From a checkpoint of a small transformer trained on Wikipedia: untied embeddings.
Each number is 128 + 32 x the weight over its row's rms, rounded and kept within 0 to 255. Layers, rows and columns count from 0. Numbers have three digits each. The size before them is the row's rms in percent of the matrix's.

# layer 5 attention query, 320x640, rms 0.038, rows 144-187, columns 0-159
099:130140096111140084128153137129107128071119118063110157119120183110139190105128142202119135118061099156120160093125147147145066130100120146102117099123135105197070145150145110060104180136166084153115169116130164077096124119093113143089120108153133152145103088125117078159099103142147085109117133092161154112143152105120099153127103092191169159150119148154133147198174142086145099090118146106076103130106099149110092095128173108156146139152098107155121118126104176110072099128125096
090:151186133188120163074146167177151151139124109112107187108159117151155166177141131147089178092163100110100153172098142115118120119162146149117131097101182159097176112153118129171111105115095092052099122107125080135126105121106127153157131178117154120113137068109151112153125127162121157145148095183165137210090146204146067099145109052046123180145144160110050095117158187106126116086090153107130153113121197110154094159167141084056138114139130141181154089156147173161128223150132111
092:099138147099201086158140078125161159139081149121121116155117162116118122064177072125176152107151189157147149150142058043119173102126127131104071115169123136061171131120162135137100140135131131100121132147129146107076141144170107140153124166168104095135153148060134161170139055112179176130125073168119135088150128090210120178138144161163148106110122165131138102165084076121074128143153099148147084108083098096116116089117110096116132090093097084181134096157169164138087144109080091
095:119118138157152090135137086105125138092130132127138125133130108117110115103188174160150131124142114179145081130107164113139166103140108142124173136132158156124152150087134137101092142140074133112162119139146211124139133151117082131073124146146161122103118151115120112128067079143154194091109097133168118103124102118170161124105086109148127057106140138134122120097102060108102137188113140060114081080155139115087110129116078170169141157148151133169148127084121134131072118134164119
099:118136125172071143143143086083169132145108120146133056106127142107154158106226133088147119082125193091186128123104119114161091122145178166122089150070146081124123165061166131082066117135142149118131182134086138117091079117141130169127208128143174116109113149070137114081128121101116154146071114149150134212188127159088127117104167158150110127131121139113125132138150093119091137121162107135164105145112151097132105099143166137105195148175093081116104087130130144118090098149086105
096:106092099177134118112173143105150153042109163175093088131068094143132131122188157218162142149132073092100176174100104054191109154144138128134107135107167140134133081186183074109182155178139105096129119161169071178109071146143119113116113157108068124126122114093139047143172165147113122198133162106108050026095116120093117143132171088103154154123116140156098137184137195119121090120085146134109172236152154202106130188169118179185109082132122120136143100103150175079182152150123084
094:135160125164086181129147097149146089128164105131105122099098129077110096081116162100146114133129080109114198095152189073180083104085098103020142097093109141068119098143194117122120147078083125117138038165099132099150183143130111108111146111175084101104110147177076119086106119128154129145094136051181111095134148079092166124147151107135122121141156174155171122133100134132093123176115093117118082124143157126130094148115133150208162097172134182180156150139153118133148099157081132
095:146174147195127180128107163111146107113085136163127174123156189131115063158154116111144151098124177123150129107129136102095109139074165114109155123041167156030109081090111142113174161111206157192157135175181157144141151090138116135144160123097090130069133123149079086144179138096082119071084127131049155049117158161162120079138086078126130076080157098154147128140177120134149134117124131156154117135032146133051136134146122165074163130118147207179086140130151097076147090130130125
094:206103141124193131167109066078123152135137139123109158147106080054101091098132148091138137106097109101180140142162117060083126128082128171114145148184114121186159107147089111138136167123140124098101077177116174146158144112111154129176187125139094096162127093152141098053103136142138122118148198153123066195109083211152135128169070118167099088119128175131193152127100102101137188149143109125181119125096097067102138129149178095161122124127133151116121085105077108159172096136163083
093:139132160139141140136086080150136120056143123104133143102135120107074102138117083189101080108082113099152152126114114104119116144134087123090171127154134176098131067124120125100134096119175122172174082156192154161130128125145088101083160186102091043122138153133133146130137102110151183161183036141105126150149113153149072075167155093147119155139161167136116161142101086154089129069129173143097161111152125097090171087122126148088099114086167170109113105129092155130159101129141135
096:161117085134132113120172095167156120127108140119117145113159112099135176140103077103143146127130071149121119142157158174070173120183110124138129118088163086211131080100135127162150141174151123142151101117164093146087138180063129113101110127080194155125090132174115150135149148113151171062118145117108124138121093122084086117113116122138190110157160186116102131123117192094056102144143130090118076179161090131123112191098122094144128142153134189140164100135162173117088173112091140
097:108087130095104127118178146134146099095061122131137128126106088141124173117155121106137093125107108161127123097094087146184140100141134145158185145141094149128138116129126145138078174185155117058110063103096126143168164120161140098105151125123142098109115134145205128138126090123148144202192119146088048129105132184139081185179137142092126142066081127125112135101136150106129145150139127162105149142120090171083111088116196106101128139080157106110142114148141049091151115159114093
098:127141066155171170063104163143107137117140085126100118151141131135134108081115089123145071165201160102196146128084117156157096146153092116126155099115161106097088167164158110103086200129107149091140100126167141120095113147179153129131111144093074114120103137120157145157120115158170120121144141190195093116112165141167106162134102118171051133149160186164171082094138119128116184104181174152112120078160168099117141068101096140097099161169095073117145148116143139154118170158183143
099:135143124135163120127158137180144134120151172145142108148112186122141107158152126102112146136133156105154092128113152087173130138085140113125142090149103151136150050142149093121089147147182134123123126193098187124154132134177182120123171111196160099118106125086119139120093119128107116090081126096112222125108144125180111145142116174151147131091134111184119093141167082124137104142076063119086170118129046153131130135122111152124142080134101183129140150092161129115146159074206148
097:126148189143159110161138128110131141078101109113150174138110115138154104182150107085130171164089129138151121075104092130112086150129161146120133113118130063118170109141139089114172249120165122074161156115139133113154080071165132144144088092139101168128122089083163147137102135125124130127141085167096132195146109151139133113146145152123117156112101121108114101144112146130168112174183160089111100125139115127140054132126140087165157093077122156157113190075168109099096053110101129
099:135118113116110092089136096072118110136108142114158150134145152143149148171134115109136077092155138121144070144119090196108085097085136115129123093113121093086127159145154112140101140115119069162161149112074133191095142095159082126155130136111132169071087205105067153159090088142115081113101093101150150146140137160133106131070163177117067109132184195138086158167113161132117175222146173094155100114103089111084116160096194087152125131116169155088106077109139183078138139151150180
091:103197138219092151120140105149105084138135136089132186125151085116078109095166148103130201129121055174087194171140157147116159145139161154142138136160149121073164129124119123082163063148059147145140109157153104114145136075104089102140133100134128141105139106117164139123113160192114129171177118102163139162088109171194116082119107136098087156108112165133114125115047177153153144167105089127116098102135116055171119113147155155125118127137207134109148127162113116158116114120180108
085:085143124192157132109160177136119130172137107112079193196125083126127080111088147132143126156118130166101138174142085101126141090086204140168192144123130180130174144145118143059138119143089111160102106159155052132118107125156071055166140123112122163118104102143158118179118094158098125149142099112120137166152126158146079183128137093122104146160145099133109140122169118085154147151111136145094085166116120059104155096154108129184109099093160116120141128170164095199128172129095091
080:143076157140154108141095161139161201093162126162093061112092155148178117149082126153164141168105110151144155097149068113155152090068148083098124181120145145173121102130090136083123089098123148151155143205077172188149120163189120140128102181108065177155130100133140153139133086052126107115171108159061174130136137073158146160142146156123095115083076097122116165076149086086115147086125106200139105123087169100119142118092150125161117147127096122141153104116095179091097124153077178
086:132104184104179142134096055094160139172164110198166128112122124167135145110138063108101078157105113147185150111173060100133162118153109115080144109145123106127153120161162117068094212121170096146165113129117157090118082164077068211139109149140105126103117115172137143155161143129130106161146128114128180126134100089136135130108134195105120087108130176124125115139161107118153127117151197139134146113090169093127137165103122103201108119159113122129155127086063167174184119105073189
089:098178134129079144087136177127055115152153183159144086159157121094188156148131192077088094159119135140137127153059173121102137140107142131116150107151098116137124151104117123130116153179129095162146070098134130129114133109136148083122156127223148122126075175129051133111139157094165132066123150153198100095127138120108161073129128104141181123157104148092178111134114158181103155124109109156174178119163146109097126108124143114106131148063132111169134100156201157080151077126124110
086:168122104137129128143142108184113103076084138106089139151114083144111130126194141088146103060194154098085187113098129168122145148105200116129136067176140110143072120138092107078105106180141112150158139110105129109132122117171121065122187154129097130095119150121120096083184142095102140111137198132109139096140097109094138171173158108111181147148136111126084153149146129087202184111155172147157115120125144108154132081108139100095163129145183118080083142128189067207123124142129196
090:083140133186147138118135174127149147144100188142168096100158153092085160110125145137136123119153176165095219118130134120114127169081156121149169139168083106122080108104124128097176148069099143137108155138167136215126110143103123070123091085126110113134137160120098148147135140125131161120057136105055116089134128164141139082172122137114105177089078108126138135139125152233103143130155078153132157106102112066105139154123089093089079101105084097130154086157144162092170115140143152
091:120165121106085141090132077069145188107161104178098171148098126102160148059171228174093150131131121113128107148136167121132174162107156199066128128163091141121142083155141153111123122142160061069135083128094100157133163105144034117143167205107066139120116085153202092155151098115082144118194184154045130109118121194161119102137112192092141180111112159111181138111098180144142083177115108142150120162106163164121117077158162102153183138125218145115084085130143071082139075133135115
096:203148149110128165123136134133166089088092118159182128175120131098144128127203160095130084131138125117137130106145106139110128128114175078103132111115072130111046165094183128091184163146181111156100132167075144119100102129155178167160159116122040174072141074126112139158146148114066125085038154127135111105165143099185111179113063104087155121130110101131133132151127134143099156116118122128113132165132092116110095139115131083132147131156101148138056161143121160085184096111100127
088:061153124118140139063120108177165098127150131154139131067132087181090134142089118104143142091102199173125190119082193110151094145153160150151116147106144116130169169091124164102120158107115105117128076186081182063112140128107159117222106093130144130091117116138147123163052152143181148089093145146133119099122170128110081150157154147135110128122122136183180099140110133126114175119137070123076129172151155110127140118180101147067125089067104121118132133089139089114083124111116162
093:111085120097155152102143115172139078163088159113167098138158130154139194089170121074122101132143132112115151073179137154131094141130121157086145123095069133124074164097097127111199088174058152138143164071086163122110120113144087155114131142116088085110146146127129071121176093154116121177147147114173121104155088135146119086122182152113123155092134128107104156121142104167122102100106152187164161083125121079127141176165144122108166087189112101146137070151103165111158139108104104
092:132110113043105144069035138139200130101122121112104133124155138068197156119154129173121115132159109108074094049114069130090118164095101137197147140123065120132101147093145197091117105096120058161156143097107105088137142097130140174143102153176105145110118140104170134151190103129131107160147155106138140161111110119148122131161126191084149144038156104103138096086135183182136100126175124146168156108114135137071115125112173123179163145135105159176155135124106103128076084126139159
093:103084121089148088170143166148154099156141109126106128039127092122092144183114112192087177095106088191117142113127183141173130063148141115102114075192147163197093124169133143105105139167113144091138088121187076108148161115097104079118138150147129148160143134151114186112112076126182104120089128143040124165107107128166176113061163100082086104086151110117123121145153131118159077104118107144138153120184138163110077111206185117071122136067123089098135129080110126173146179095043093
089:181156157141139085165124083111172139122156170126168101130151143178168142102133124102164147097099187083140109141141169139126118120141127140114134118123135127096058085082087102076113136161118109143096126111132145116133178137137059169138080119170093134129122111166117145184183070124101169107161168131128143106127135107150068098138105150209158077141075089105146144184107059161111095131138142116187167092109125118105119127121154119159146177161101144098058095147149138104128111113126088
088:085118107128174158101129112127117121076095166083140113118107114219095104158090177062158164102136144139154139156080149107120146151080122157061139144187116104167103098111127068116103160105139215165119093138095100151157139128121128144174139158148133126175086129045127135106134127081188096145127129117134097089147145130090146141131150204167061113144155091127129073172105156130108137111138200119113133092144148124172118153122126114155086131096117185121127145105118108154036117150155145
096:127157103091178180092113151132135110130063128139176099108081123105103175090176141103101092136092107095098092090164136095119121127085128132130164107172095170133093161075149168101147112147143147162118080090133155112178129116094192167114173120149087139084125144135148044183160132084121130136102130188067116137129130109083109105194150166131131156078126096099119132149136132089124104100127130137149092131111126092108157153093162089112170115175124137122128087131150134102079131154110126
095:170136101131072143159075111123070125158087154137146104130117108144137154178080163155125132118104128137152151123135127067095162126130106166123098130179127138142168166209157136140153139138118183044103110150117152071120123106137114153064086155115153076165077150105121143158151110163159187120131130107115085195147138149127178094176179149069122100086098117097132146124125139125096122121140140124124094110111147153107065207041149142138117157157146175032173125120143119160219109116127148
092:138107193136188085153096169100071100116215091149124088156202079096119182130149094138082079144139105137194104106117120184152135058144102112071127164123177183109141125098125090124112070142090169188126209138081211099098114093107159153069104108130172194148117130122122109204123203105122137136131114132133098154105177159156162180188144136116158116080124110146120110145173116123132121186129104096137100159197170128171160111081117103208145105183169162108155155125126151101122144159167118
096:131190172196148132133150140185067152116137106154165191087164162156132137126182078174136123100181147167112136165154137092142113170097094089137110141106152081144161096105151113158150161113098150095135123172091153091176140106120140180097130116122184127116165135130075096228170180134132084111119139088095171108170117075160115135119124126153170097136115129145094126095135112094131151119110141178127138087163114161138116123160068142151106176098129140154177158149113135107192127162153129
097:094132151059147095153159085147132143126117143091172132128045113196131161124095158152123144126081137099098133083149189128101103150201116153087148141138099129097120164135085137132075158118166159093168140173062127139161122124160107124102171151113122084144065102130152122111125113193102113071121180114136098117148109099139128150121150165094083132142118095162089159095140255117159094143130141134075135176112160127148117098154082163118189127151173146133162135137156075150169136164104139
092:120131120135116091109098099153129117111091113105138105089157122088182139123086115103151171175152122108150075121119110138159134094115174137136107113117078075119140127183113175098102123200136129070101097199141137106120109150153116131135161118118123092103150127166166119101098136099120168138175129155118146202162204130146074159161173129095118153127136039133162070128141189135071101131144137141146106145104175117094119146093140150129124120161147135167113114174122208109150038136175208
095:155138152096054162098099152102190127093097170129140069122172106151143065099191194132151178122131134114114066073130127126142167179181147147105121105153138087152172148106110115164086151118128140130136116152086169109157159124102097115124153084144143132066125073141106130166162139126121146109120173139156087159148168111195109128093142130153129157146173154127093162157108106086127097167180120096098114167146093129186145102117167101169139151189175146105150115143118128159195124147170163
094:106117116127147131119169135125130087128096110158168162125151189104146108106063112075113091147138114090169116132155145147116155174086067084111137117047110083165167154125167139139173115124128088106171104131142133153091154180160164176152187142124157145115119115098129152107195094128184154228112016129116114074106109138134165048146107168165130092129115116113071122168106069122069095165120177130143121116119111144117138166101096110090145169108155154089135142148165088126150121132136143
097:182118114151116127131166044130125136161099111152123115141129154123129115119016135104140117085128089089110146140178136133104091141111118123149175103126142080119114196115085115176117128117115174130135113154105148119071141136145190124165122091091160186109106143137099158106116077130067116135118110136173112154199084093101143096157153168124069140148131110140115170128092149126144178110119097101121083098105096112137126126170087161077059128071153142132088131129120136099104238148153142
100:156125152103079103139080134103103116148096180167138061198097163102156157112174176134142139122161117142097101101130163156115155146145089065082122117106097165123117151157133137098113176116179143122160119158085035101139144143056119131160118108110115067129162133176147159135127133090154152072148140128148153122125191084103179162122177125091135148149165143098101125058127104060182063125107188101140145195195123114133127072166137152176132126116115142117090152104149161095125160177128138
090:126105167102132141147133090117144139125132093150142111132132118172144099089156122109160159181093082159156067121208170167096194102159126152134105125126119166159206165106180142088156148084163060140124139059171080141084127133155149119133113176161125172135153148098089081112158115130130110078151100161128100114111100111128140095088079150094089088102118117186186143169177141062158189122137154104114086097132249108087120105156130124080137141136161114101127136130064166077091153120103103
094:123171124111089092123108090148120096098083134133090141089162130125082138118098202083159160175118105109109095088126149107132150136176106118147108132131099144101118109120100126154118115149165111126155121054114174117051159102128057152159098120141100120062163075141097146101078143136134128069123151103071123073183093168140176115103133103126083125132111066175143138179109106127097150141097140168071100143079122121100121087149113185129146136123113190095118182130186043130142121101110147
092:157141081138141079100062153118121125135168169180161141116133082166100118107068129166103150124160067154129148156121102112106089092149154119052102155111140137099138118143172161109132096156073143091162164123095098155110120141096188161109107114132065109157118151101151143117118127113165136126154094103138172098153171099133116151155132157165082143105146115097148127140113162144135143100136117116083081098139083154149130124068176154186134131157110115078137126124157135089114136192153064
# layer 5 attention key, 320x640, rms 0.0389, rows 144-187, columns 0-159
095:083122165086121124158134130082157159080125164120170174168090129032156134115125118140170129192135150093111107122113092176106141145129126152160066113161141118087121175130128101186071147073111117175103137166122108122155138165146133073184132159120113118093125133145066120125133131141135077084129154115135127146076163123140144083118145113080065113132147151140208069099108131118112130137149148081168107073168159119090168154189201109144123119090149162164153161139110146169139050107126121
092:106080149071160111130138143131110101101106087147100104026106131132081075109125145175156160116137168100092131136144141108127124142096159057083179075155117151108131173126105130100117129157154128143162137115107121115142117142116103128144156141152154133120101155166125187122119134088159123145123164114111098123119141088160142094073089148115079125134095110123128107147143143098174123159125152175107153178088083103079137042134097112151168141155114110104155122121169149139129131093117088
094:154154127163078118149129099123134130143136115053109166171134132162083111152127111105128080114127096123154130095136103162077160138104126157110150153069098154160124127184129154135147089101125153167145080118105131139186117141176185166066129133069155087104156184095102119168133192143117095132138091091093077137131165134109125033126069051127122161131136175105096030131153171131150146122124187127092172186164126179131107175085038153119105121133142146097129104117092149166063184120062130
097:144113116161084170134108086129166108194113144144121068141119159149156115089140112160125133104174109108160115082141126134139081142078145146128158105121145110099149052146160097141127128125119141172142109055142102151090129158082113147127112148163113113141147128118130185134121114137086087138074144106127061120106055158105090147121123108178076125204129148148115177088136210115183125122105126095148109170111136108165114097200117140111186125145170060168099136120148109111189104142045130
093:167164123107121120128100144164127153106089108089099147095107127147076158159121106108116148088126037118177148132133153150159184142078154126142127148095092097103149078115179126138151111098119124115100154144146106138198137157124080134107132136142169149150110154128154111144143093100113150035209138114139091147128161068076117122166164174082132163105108138144155138040153113118137074159143150148167136118149135123084134161113136108091152171120161116095131149120140118055132187101103170
094:159119124209093178146128153149144070167128141112123186082106140168109115101131078123125155101075173104115113126133148086132119148092110116086110151131171155133165099157125146087052155129129068191098118087112071099117134164117193106109097122102099095136108070126108137073094123078138101192146082125180099148140092116161126136120118098094057138201135142146185117137171139199116163142141127148115127080139025104174100061153159129128087134146177161117109115135069080126053115131117087
089:094133060127166114115105114105113093134110117128182098153102095157132080088132113149195127141078134181118133125125070123152097189145159140102131163100153123150111127105078134118125123157115158124136140164104135145119183179117129095111151075138154112102090119127108088134225153109109148071127134117138145128105097097115081129096152150156077124189143148178123104150182146136152117107149121111152180104147124110207106107119147140114064121092110198071127122109120180137106146132144125
095:096157170130098096124148138173127098078156157092105140063139107136128142167131128114088124117089107157108093162179105128080114121111073140140129146101187157190164123164173155129088122158126163143132140043071171183131095147112159121154034111113136099118156146095094134121137090124181093140085120149161115117118073116114141121146094232126119158137160110141179145103115125144117085126114177118123120107095128146123166150127131100122119109105119107120138149152109161150132151122115130
094:120108072097037084085182072082158143086126137124068134111101100115118081138115093159134125123130097102168153100168115148091113153133147154127087101136106182201147131136174146148138113142071149150118105034099103057137115094125175166123140120160132167141127118133108088107071120185127162112065173087132123155169197111175134129171136177125124166155096117163157111134099156093131128140099152129192086115173174117144127157121100100113127166186164097196112161033097065102157148139219121
093:140105123118155128145079105122140122151121121138168063158109152137146128114145119065126129185148165132052059143149098076157120153150107169138175122126093170167162064139133111160106086184126135162127117071131107116149084143130121180115105108133113182130071117129112106093078171202095068159218150141128205158180104091122122137131092106115133093095136106111086113124137099123167192180138168169124127113098134115103125131130145111136146057117153142141155155199171168074154157105165103
097:111123144062142105140142129153096155186103137114153210155095136150144068140139168122132152115156091085142087136105111093165034110066127118156096090154151099125168107163123187161194123071130144126112116119131105161084106134149096077134101124104120124175115174111141106115102106098099082143140106145149143075134102134174152112074140137102118095135128088142128113151124056113170160113124104087134124088116144148155119106096153129056119193095147110114101132157085187069134117127140142
094:083094085106134085152071105148114204064067182121130159145111098114153134131156146074197102142107108109103140116094125135139098098125106105060099100062126044124128148119111133121138096092091066160072106133086133109161179121181125096124166099104087120189125131104123116115172084190115152158204159156080065107105125063040178188179131122091092133108156112078157144160156152158185100124161121084122097126105141155085136069124110107140135160168109142161140160136143084167178131138097114
095:053107159125084164110172093105133158118105118144113116134101075175212119115203145133160203166138139095115109123153126184139166109178156111099163139081152100126202149174099119119088111144120073103144117097138133140077109147091134089113141092138175101101123190145126058108169122107111179123193114157129120151116108085068139102113125101124058137078115122158098163109085112122119134132114170133144179148095156128142087099132134164113084126117180113062081121091127143087108156085158105
094:124123138081167184142147166161138112129143126092143155150130085135087106115049135091173099154095117095108140150128120109175112125121147148135115065091117101195126132142076141112136141131108112132162158108122149155124129089169134079141135139096135070107180117101145109134079098101080136152130126123155199107175127092153100160108158134092156124136170100108140099079084191126091140143121110111173097040185121132086107102128115109145157154099185114163080118143141132168159211184109158
093:132182125164137090117163154173153093107119146114098141154116114129113155103070097148113141148137107098163110182124135174176157135095116096157184144191112124103153189215158169136128150083163113176135135082131133108114112114090127118139093151102103056149154152181159138135137124096127033111165103131126087138100201181058109112139083155147134121133106162133091129127100116166079171115116130129104156144113135104157190161107115146138141114129144125117134134209107147109151157082119128
095:113146139183146069126071181051153108074130094156075100138136122149102165124120143112095138073155143114170147183089140148076152131182109141112120153179135125119130190155136084123106120150093160127170091163127102118183147117102155122109032096165139127132082098136139160136111091130114091184159078089137132142104132101116084091197115108168085142139094097143127104150158056110117163062118154145106159095126153073135146121143071104109106118116094099144158143169175103080101067151120123
073:118114134130181122145189155127080154100138148080150119135106099117096142117102146132119114168132184149176124102096149122090126150155142180154178133148094159157086113162099146158153106092078143156127076137102096089145135058175168091109074176145161131135145144167085131127122143119137156074097111146081100106136151104166138111143132165114229140145146116143159099149141122119138170109140108148112090152164131190117158147108116107124072142080084068106116045117132156131103163119094159
073:128079093118111141138154171195070110137089138139138091114136136116133168172183094165081146100162129170133099130136114174078127125086136117156158129136138145115141131167143102172075188111111152101122109164156115131140116134097148087143200137056131152101195118156150145129112134095141114124152111095116107138182127121094155127161141205122098156137103162116230071115143140187082106124141131139114156123102109190127115106159095134136154136085119125113147115075097146156169104147146101
078:113193180113160119181122098148157152146141128192122151115109173170161076120109118090140110088156101144118133138149166106147150180119153096108120115137086121164093171143078148161111141120146078082126250144160112139105127134132116176080144172103179116183131127104103114133142147078123130096141155101074081110134100080100183124089113138177172127125110143111127109106069105135152094156104143141118157155167088120135139182183095073098175183172053105098111140097143124157143124118135109
078:110107109136148106127133047161162152106109123102134107090119155129170131128143117144117130090108162122148077136095162088110148124168121177119176130076126174172076166138155105119143066148098126091099126107136135109070085080064130137130116119129141057144116165146162053153042113158166131149123121142047148164140114169120092154133148127130159139122129105137086163105091083121146088169161073074138111113180095173109132125113162105032130127109132125149075138133111173115123148168131147
079:156102053111135134145149177087139119175132097122103143163119181122128077124137133117119129129165142097100133122075081137128147119107126107161167134116128173148101134077103120116146168053090139078088151145159183137123079087140113082109143133186129088147113091134165116144135131158090173196148132090083095136129131139108077100117132154116130135164096142115144193149082120123098103198153123144105141204074124120134130120119174114144025138115108129085110111134096102146078133160173141
096:156149197159149146145108199120121087114130168094126083180114073117111111133133145121164110117136102123144099124135118095103119123116088126144167112144159142165138123104160125121131124050130118121102136151194121085179151071164139104174134130114120132147128135150115149134106126112054186177121156076099119122151122115154136110084088110139151093150110118174137112166094143110130119170145107140089178116121127130202140102194153099196083154144093167159158129114136130173163187118086052
088:160163119153054123118142113120155117133167072132113117151149116121088138076125118150063148152130156132157122081145128052145113133118095044124135192119090152181074124160109119181162208160084089141168138148105083120119097106139127093093178104111139099101060149156160128102113162105087106161148102151123092103124093136178063089148094092156148187110189158115149156127135105153137114124144103145121163101104156176156199178107164121168048129138103137129151185114146093071086116155125170
091:121123124109141148179050128128127080138092138119187159154104134100107081079104138157103079183117179132180187112167113176095133146115122061149132147061181100103152113109143122118148138057102125126077081125132132089123179077141097140113156123114146161166055084110069141182100147134110103164156069144159142142176090123150115116112146097111153109205121170155164119164174099152099117122146113113093109139153083147133137062081124065135123140146133108125150152165139113075169106152178157
089:196109088143119079159163126115145120099093134190173156112112129135093138140072124091115109154132140115122128085118172094109100068132105141180064157126148029099098186096137127166203100092122167093133206159156161080131117140101141152124182113103146131158060126145150105139135096122127153127142109171111121127155117100169129182145200188086114135151212072128074151088149187116126083154112058101082095090106184100150130111181154151118114193175180121132166117150148152137098098137132104
092:154097108079101075139108164053150083182085086139143074120180099124099079149194121099117072152116056135109119133120093151136118160130112185153150126122114155165155154145192137090119093092113154130134203126137117145142104186088119195104144162148150050132157101123146080140139143119107073147146191130171112183120109133142106116148128151101186135103151167075115126140161185101145142120114113113136170124111167107170108171141146208121166118110177140169160116082120158175141145153126139
100:204078144109161152118172107092174163154138136118119100164119103095126137169109146141115151170134123111146139118128086168069100144117154065079126154086158121067100126126097131150118190134138097125108128176113101102111108171155126146124124071093056154182165082167123127112124196104104107105182174118153208123141115116189130185104135090131098130161149090070125098184109141134109125150168049122165093145098156131112173091118138029225125125144059118123200157140119084218118131109159068
105:197109120136165158133116144070138128149138170104122106206115109149118120096158109120150168110094159100135156125093087124139155144141105105145137146160153073089118072119130132110165100117183104127103134165119134075099098103111076110121118127150064110137048108196138186200107170058084107168087162178140067106132163089125133139141182101105176131186105077094126143189143119109117117157129112192115128134107140144147143129131165089172093097210146113129108113142131144204132132122094137
095:118070127116101158091123097134095139071101192103087105141110110144133168097091169165158091139187107138152128130157143114150127121174096096173157161083141135149162103143139170112207147112119163111122073122155128121155123141137115101090111071138122156130142089103137148177148168192188184162091094114077151026123064123200097138100165131106142169120118120150115196106111124077132129110088078088129135125139133111096119062161157095137081142230165110123104145143148145106116104172134110
088:094138125105157114110127203132124124146160144143121152188119173099092105126167160127160064153120139164124087102094149146127092150106074111111151108091135094083172123091155131101124205110150103159112118149154181158141090123084102055155175100169101046104121128141141151148115118107130079174140143113118140111090117118135143132125140139069145151125172140093111119081155124112079173150137093147094128100148161143189110131112212130163129121245095142119170158079090114097064068192139131
105:200074137161131146134104117101162175140130179172095127156127163165107145073126167150116176145118141138185145076143113145142088076114145113139110167107202136076112104068109093098163116099134092122165131170107184099122110091117165115100187157161071112191101057135087154176096107168093118090114114190133109056138112063156136179139159122116139171170104123104062150126144115135122080123139098076108097119070132164119165096127133129160106134142140107132138119160127130156121144137110139
094:106128199126053099185109134161057132170100133147103153144136098178134124151148086121140112115142146132149092143204081091209169151122142146165127108091067199140133147118102110135112143080146099157148165133117121099107156121121136120175134122127167186152127155128164056146088159102124136121129156104119140194162153133029174120075146060121135111081147118086107093105107117095096180138100128163181108083156125107173111195091115150142126111045039085130096135129071145171142107147195146
093:196105193169212184103172116135135159149178137059106161141128111079121073087113112137107136119101122165107077123111102082155137126078099138105109168182126140166108136068138102151127124137149137127149167117053177133177045065114132134189095096153132169150042073165123113110095188155111115129139102122085135097145182136158136161140168124109177137116136155106059135120199106101145121083131125098115150155169142134145149031157123068113127125080133133086141161155061100112092124136181155
093:152125166150137157138162036162130161152116088129116147131081148118139061149127164044063083097105176145067129066105114142133177140096148139166103089123119084130081164169154201126171131093129110154122126156166107157150112089119129098163110121126114152134088100087176068135142118159128143065138120144130185124158131146167102094122165087123118133137124178097120190143107142127100145116112069124102191107095135116093105092146125144133052146151104126130095127146076108132148146158114079
094:110102177156136091181167152137159127142167113136168123043165148150112170104137121144104113109080141116147111139100099126169099128162126130134095137170111143119059210098175154069161154232160058131101095112124133118058132088130117077097100147096120108099120121178118148108104137142141099084096106126112121107102143132140138107167093166128168134109123111120139164161121165123134128088102105142070110089072184130129120134148145138061143127149199114109151103128112195136096049105082126
094:105202118128120182128138156137132208074125073154105084131185109154118098106143152159139150104145121150096179129117132096241122074105161079118136117099094139152212161156097096129153171147124104124116089144118206132128090106127113128101094152134125150140117090101115078067166154163158176096101181098192102089142189103113081129143138132124090103146072125120144137142140097178137144088124117151137082074138115130145149191084104096139095096169099145145141140133140083116174081098155135
088:148106145174129110145183072102083116126075128131147122105094092144131052112095118143101121129053187151164128177090091121166124155146141080148122094031170133116153090100103096111130150061121159089168067055108139123170085010178141159140166187146085107164135169114129101089110058128136070176124147115118137105116086121082087102137113103169111053129139111147129127157109085103147142085154120115095135112153183116161119120138146069163128092111132149164122137177136209187111160119101104
099:058174103134117063157113111131127163163142125138058145118110105123109115127119104151115140117103087152132143138157124124139103069071132154126154144129122158255114144135146135120068145072127136158127161106199096126113122094121122094195101114162164118138204178154176130078123084139158157144093149148097124108083110128126171092149146111157150134080093132141147139140128093166114157094139177141108123154130107175105150133062130190105066081169122141157092081101216109128137113121137114
090:151175083150077112175121135124142182099129085130089104132129095144079132159163096153151123127165077126083108170102113120146143090161147201147173159157171144170171122104141141084129120131103128082152132104127124190170106126157103184147120102097119151156137106093147149188140124146097115124075037065123099134160155148094115080095125097057096144123170158102129123128182162127103154153116096135096116128171081127120143068109130122085138108106124171050118084156106130088115141121099130
097:112104075175143183151099159142112168185187123124169145141148113107141146150123159110142117107119134193179143124123108133089164170151158130132106125158110133177087098190094081117124104157136101145127146079136180174145096162124088179138133140159109172111157094104155122144160111211132098104064039101194167147099162104075158201082130165128138120091150129147109122112125148100115117081060192125066096104098103082119096099123104076124098116255170129122123176109134174149173150108110160
097:118086146121123094136121094158126078115120174101121121092105151121141102115121087124102084095120135131161156129074102096106059123106174162146163138081165137109130141107154128103120087133170168141178113132161210130106091078159135103075117255136128115120054101105150173166118161126097136193105115165165101203092108142153089111120111108116143129115125126119126089109096126090123116110122070068162125150104139065075174109120176062164144097119080121182192166138147128174133153100090175
093:156149165126117147156166115138100131119134118119113070158086125114114141129137154174105148123113129131126069080146122125049147144121088171159116123103171043082085126071114104102105079115187168057119137132094118140154108134118105103171117116137071115101090094137105119162110094086127077152098139097158110146105129137081124093170098167121149082111071120100124165111138053152070104134182151107079144117151111134122153041149123082093161155188111152112132087158157165090174087145108088
092:165095092144102171186049156098156110125122079087082130179120169131143099108139113203163122137148135166123191150081113083105174165104116105176164069168171186123162119122123149094114125135115123169164157110152102177078073187109203136092143145123126171149098124085152149104156078072085180184151162155117133147136147140119116117146154093150110112130155157081041113086137142111066124119145164129131086085070186203155112119117120152132131121124168106103205094154108162162108141145151146
093:117175122138119153094147130149122134098082090073084146133115126159147092122195162088117118172169111127124141101135147075188149123114206097125154087159119133133151081133152168126136109145141106076099141067189147163125132131101169106110172134126136134090148125121176112139138141177115156147123172185113108053122085157115148099145094089153099116157143136165179124064090153170105134155108119156152162158144129109126169072095095133141199093159122162162130158119162079184155092185108183